From a checkpoint of a small transformer trained on Wikipedia.
Training: a variant of Adam for these matrices, 142M tokens, 4346 steps.
Each number is 500 + 40 x the weight over the matrix's rms, rounded and kept within 0 to 999. Layers, rows and columns count from 0. Numbers have three digits each.

# up: layer 2 MLP up, 1024x256, rms 0.0339, rows 1019-1023, columns 0-127
# down: layer 2 MLP down (transposed), 1024x256, rms 0.032, rows 1019-1023, columns 0-127
up1019:532460590478521511447511450530518558495446591467516459496496474547513471469537469377584583595505505498474560480466525488423442445497526484436561480457459667542528496483534521487479470488432479423542559418485512467511480540510467538490552469530573531430503514445505407490498521532547477472473475494480510571501532513524480480481561461502495483513454448541514525547487522521528506491488
down1019:549539508551498495403561518507484568488487479482519517441544515480552541540491502505453562447404491492472538426416592553512595487535465536491500520493560461549472492549503465520489430517530448555491424538473512519531501526532420490525460470494502532508489482514512492463490561530469480483525582477459528546493514572488468527449527481449450531549429551507493506472424458482349552571493
up1020:524525504403469526493525467496549507523542542464500474603499483563425553537475486440626515505521497553523506446511489582432460389509492523506565500478486591470453597454533498520519462538377504469596491446475451435567473502550554521456573478451512467478524542420518528532538521531511508451474526467582547491476521498520457513466533487432543515527574427559549585478513575487563493440481
down1020:590458543483485583547496536414554530536552491470474584489513539515623550499497454407525456499449570482495469422544500578433495500540521512503467496438492464455548525535518518527500490424501499495540466516472443409471615523479553557480543472611493463454482451573464549537514488480487563476520439382547542472489563512491580545506573475518468528499492466462531554478404429421444437485476
up1021:609520490474478462493527506458505551487515482538539500512492508540483452464547469518519423513513517510524486518522469557493442437539485521543506508542523476476470511514493474474449445505502533539527484519497496533466462529468475478652522558517540498475509488473527476406477520583466484497572542462503500550496473479492549421487478355491434448522550494558473520488441470454514365493636
down1021:513548481456550511485527533518475481547573496426504524518474479412479566496471466538506421447392527521493533488492470490476534517503548497517543559530500509473405539553520524523487486431525500523440478482464498551427501455489468545548453583451438451512459529551450506536467489520411489512480547464504484499534526516523484550511516466482524517487522501496522549485443509512504541509433
up1022:486476506530539448450496523403448496447464559468533483531488492488485449527584592524517509482534542559524534563516531391478454493502434527485519540453486549553502475475500500516507466533507452447443530496515514520446456528453538504483497527504511550465531519501482498478454588524543488544549581453531517529547524522461523480500529514477518460491498515522504505495423519477476499547470
down1022:509461508545478506520573454561516500470525514415518504546521414543458458520523535497559473504468547478543515524507536512524439479531515525542445511494469521587553560515460541462495486527490468481536487464455523478531526499513588479474510462489545502435461472483495554478549475502492463475547483476523517564501442471489520505501479477488541460512539497466545547513452519456440541523524
up1023:550491490477526455451612473487513528519451500475530482547505543514539516526417526485561493471543493486518518486535459538571466504536491591460462521491533520480527456491531523476510461492461458488574587548524536530507466569487433495436442442601584502467545525450556519470487486477536618520488499460524544517496447451468489478514522524479552579549497482449489488584452461479489445438490
down1023:484450447503482574496526464596543464402442438488452596545454486502471514494426461504573522455409462534512497506524494485486506529437551559528501476478478516501428499463538504421493504458530492472405517542588404458548571513467597557456541517475512493519530493464515477531552398467542462449444527454600465529515533507456480463498517519555393499490510436481396422510497505463482509510430